Weights of a small transformer language model.
Size: MLP 1536 GELU, 9.54M parameters.
Each number is 500 + 25 x the weight over its row's rms, rounded and kept within 0 to 999. Layers, rows and columns count from 0. Numbers have three digits each. The size before them is the row's rms in percent of the matrix's.

# layer 6 MLP up, 1536x192, rms 0.0596, rows 1010-1038, columns 144-191
086:524476554531512492501510482521461424530511521507527487463534469522480521509488495470493511479516530487510515523505477533494508497560499444502486
077:536486516451500415580514499524508477514475531483497477491545479497503488499561505494486486485544475495493501504492489474498502520443491477509486
095:524512542528508519454491522498483447471522505507547534449444499520511508527531496501479503520495520480489525475521515490501512531490478561509515
092:503518529525518502478542517487473503487512536493476570428502481545471543513498463515530505487524512489508488479484533545516467538491485501514440
088:481514499491493485551458492479479522566538508536500459505487519528466498500480475504548487511510499486494472472499505525553488553511513477466517
107:535510523513483485531528465482522505481565492499537518495512502510520535473497476477542520541513497424539517483497480519511483495456521511469502
105:539527538484479521516520529504464494464515542489481454500467502489448507553522512482529499490514484484544499481467590485487510497461554528465463
090:511490558529480501489523516502491410500503495499519495525497493485516503463519497485529487456521499488503520494447510490509504506537519512462488
105:528492486469490435494510499486453514514499512482529528508520397472509475496516496472530484500464479470496474488497489495516528464522483528504533
108:488550510523547487543518541513507475532485530472535506485501513488522470524498494509474517507467508516482478506449529495501529507500514516457502
095:507537524535514506461482484512506479492539504510538517478465507534499502492513426502526532538479475465517481503462486484548512448487512468514519
098:540483491492420515507483520498471509516499521488534474500517475512466450518518506457508506483481502505477543496462515517474526511516519484506516
103:503522542502475483532481492511493492517519529542459450505551489501549501493531498486559508466503500481508531502460548471513520526463505550500494
090:524539486481430516487472521500489570517568525521469492485496453515511526537510524486517471511542522478498491531486486552525502490475521488488503
088:497458503533475510559473456500497490497459522496510511462485507546441489448503491485533500513530462463472470504485544493512541527501546541517524
108:516449525550514425490528500535502498513497517522458495509547480473533467525478514506452490462540507431509478507465536501515508498467545516477528
086:474477497498503473526523519514508453479470532476523534495435471515451482491481506503497471472529482508506497481500499498535486466478481534482498
087:523514498543489499476472488512501518536563512463513444461499473470548502511472477488491524495551510488479505513502469464495481526473522507487520
087:536530540492492449516497534501490526505557513491516505532495494554480467471480478465467519505503503506501465481502545523493499490485526516505483
105:505498483543491474547507493502495448504467520465542500491459472544497499512494468485563498485540506499535494495510503462484505477518500529464501
112:515487517514482487501526509561445499495489493496523484532514488518492527503507510488540485456490424473553481503490493469493491459534543506432500
112:500485521516476436497525527524496464507535507461517526505461520502534485492511483480530494524506493480533479525450520528497507507483527512476493
080:517492534563490519529515500493480518529495532522513516488523489483469538594522473519489487478515472493499513479507449520517473493535491484459490
106:510468503528480505537527465500503486477516492544527493515500489515495475496478537517492451479477499448508486478489500493505513516504504507493479
109:501469472503519511481480477494470479489490536516473491468474461502453489508487472523533509501504501477452490516485510510511474521510517482500469
101:525488512519479482486502466477485487503535509534521430477490503532481511503488481478472489491465522462480525521509490554505543487445509490506478
093:489534468481477499508563553520493498474510528509511464439548499525473538487491513453486508517557495484540495451503529508505510552519512471496543
101:518486487528493490508486502533479522503483485484546532470457458510505464464498466503560502501544477464526482508462505497506459501520541522445503
102:531508506512479480482558499514495440547507505505490501506467493506521509511510512512495473470504485510497480538521502490487529526486498505466473
# layer 6 MLP down (transposed), 1536x192, rms 0.0624, rows 1010-1037, columns 144-191
092:497531561518507518504482507508503534468496471475523442475511535500506431511515530488505548510472515489506518515516493526477459494475500551506482
087:514504481523508515452464498520452530465471450512483498529465521475487488491489489534547545499451509470477496472524533499535494472513517519476500
096:477494499486542500494548491496507511522500492509504494484585542510484516511467497495494457501482516521525472511490479510528495497479472520480457
094:494547510473484468521470475559511515479520480493491503525482491495529470492506500515453515499481481449487480522548502480519516487498493542508544
094:513495523505489535467518511501466493478507519469507506571508489492552521495524526499447470522512512496516501471495464489479529496507492503532502
098:532487499472507528503499473472483494531498494476482472469461450509505480520483476490480532486477457529506487530537509533511481498506489484493476
106:494503490479477512483485464498501515478490490461513514455529529468523521514479507485494529477503509524489474497536494492465525485511549471502544
092:451474486507526556519514483489551492485519473470487441507468506470487508512496479501511530467469507464486510452509537486496480501501506504555488
101:471546510460503510503503541487539476463486514498470473497482569522510459472535525509553538506483487508495566539501452499539498504519505478482524
100:513512504495526511505483486482548493519507495496488544475494527480503524506498463485537469472497461543553505504523489521487520443545504482474509
096:525486526498487532503528537508517508465509479488484462537486495469499501515482487513496492476501505470533567523548502472484542537460459512479486
109:503521498487508451560460494515533502484501507486484468511490514482481491486509546513523496487446534466538485489524450502521496508456530483507488
102:512477500537470457501479510475506497499495492499501484497519564488480483505462529525486495536480510528475508440504514458491537551506479472515505
090:520526486510513552450508503457498473483502513525496484496469562503522524478487491504534543493487499515518537490475520495488464472438465526505505
090:466547510519550476476469526489439533499525491522500510485495503500556513464469497516518508484496522550508546484527470496451475520478488471498487
104:479497499479505528543504499544529467527495482541489512477504483514486490492507462494506531470504492520498512508464487453493494513482497498503536
092:483517503514536551477483497506497488468559478549502479510544489478504512513473491507530511480467500470484471526519500508511513518482520455494521
086:494512513488462527525486485449510476481476489503455502508518518514497510516476494495508463506530476484489483472552516486532529506523455474503507
092:457537482504449505507523522519505465481482510524488533497475516467481515521483490541477466477498497539492518520498467496496496478498486468492506
108:529490510558470468493508519503530490530462509495520469510526520509500498520508491526521468523518486459500581506499518518471496498515513491472500
115:530510453496492527530475486515506494518491485487502502515504505539491529511527484474517506499450496478543473541592507473460501489557508517510488
112:495536456518508560522504531481536466487521482520500507503468455453538530519508496454508510460509474537496472483528538501589539502456517542504482
093:514514480471501488473527519489512519433531507494508468534468509513531464499486542503498509492461511476532486501495530498482514498494515518530477
103:449547519481516511517481547482504520478460506496519506489473534453516489449491525448475507525466526497500490506486500464492519517505503491459531
106:486514534496483501507489485475500570459504533493492506500500485479542499477513499507507506496499529522464446470511509474482500485516532529505470
101:502505478485486528491489513477511482503536488462536517524480499480487493512477541536480492513463504490593489463469505481485470512502532477498496
098:505542483522501509491441460492537496499490497509514507516476490495461493550519431549536527450512473509514494473512540499475542546474530523538505
101:493450503484485511479543487476451481535484513484506505522515520525505499487519483535527530536528471516466507512513461532461511497500493528540517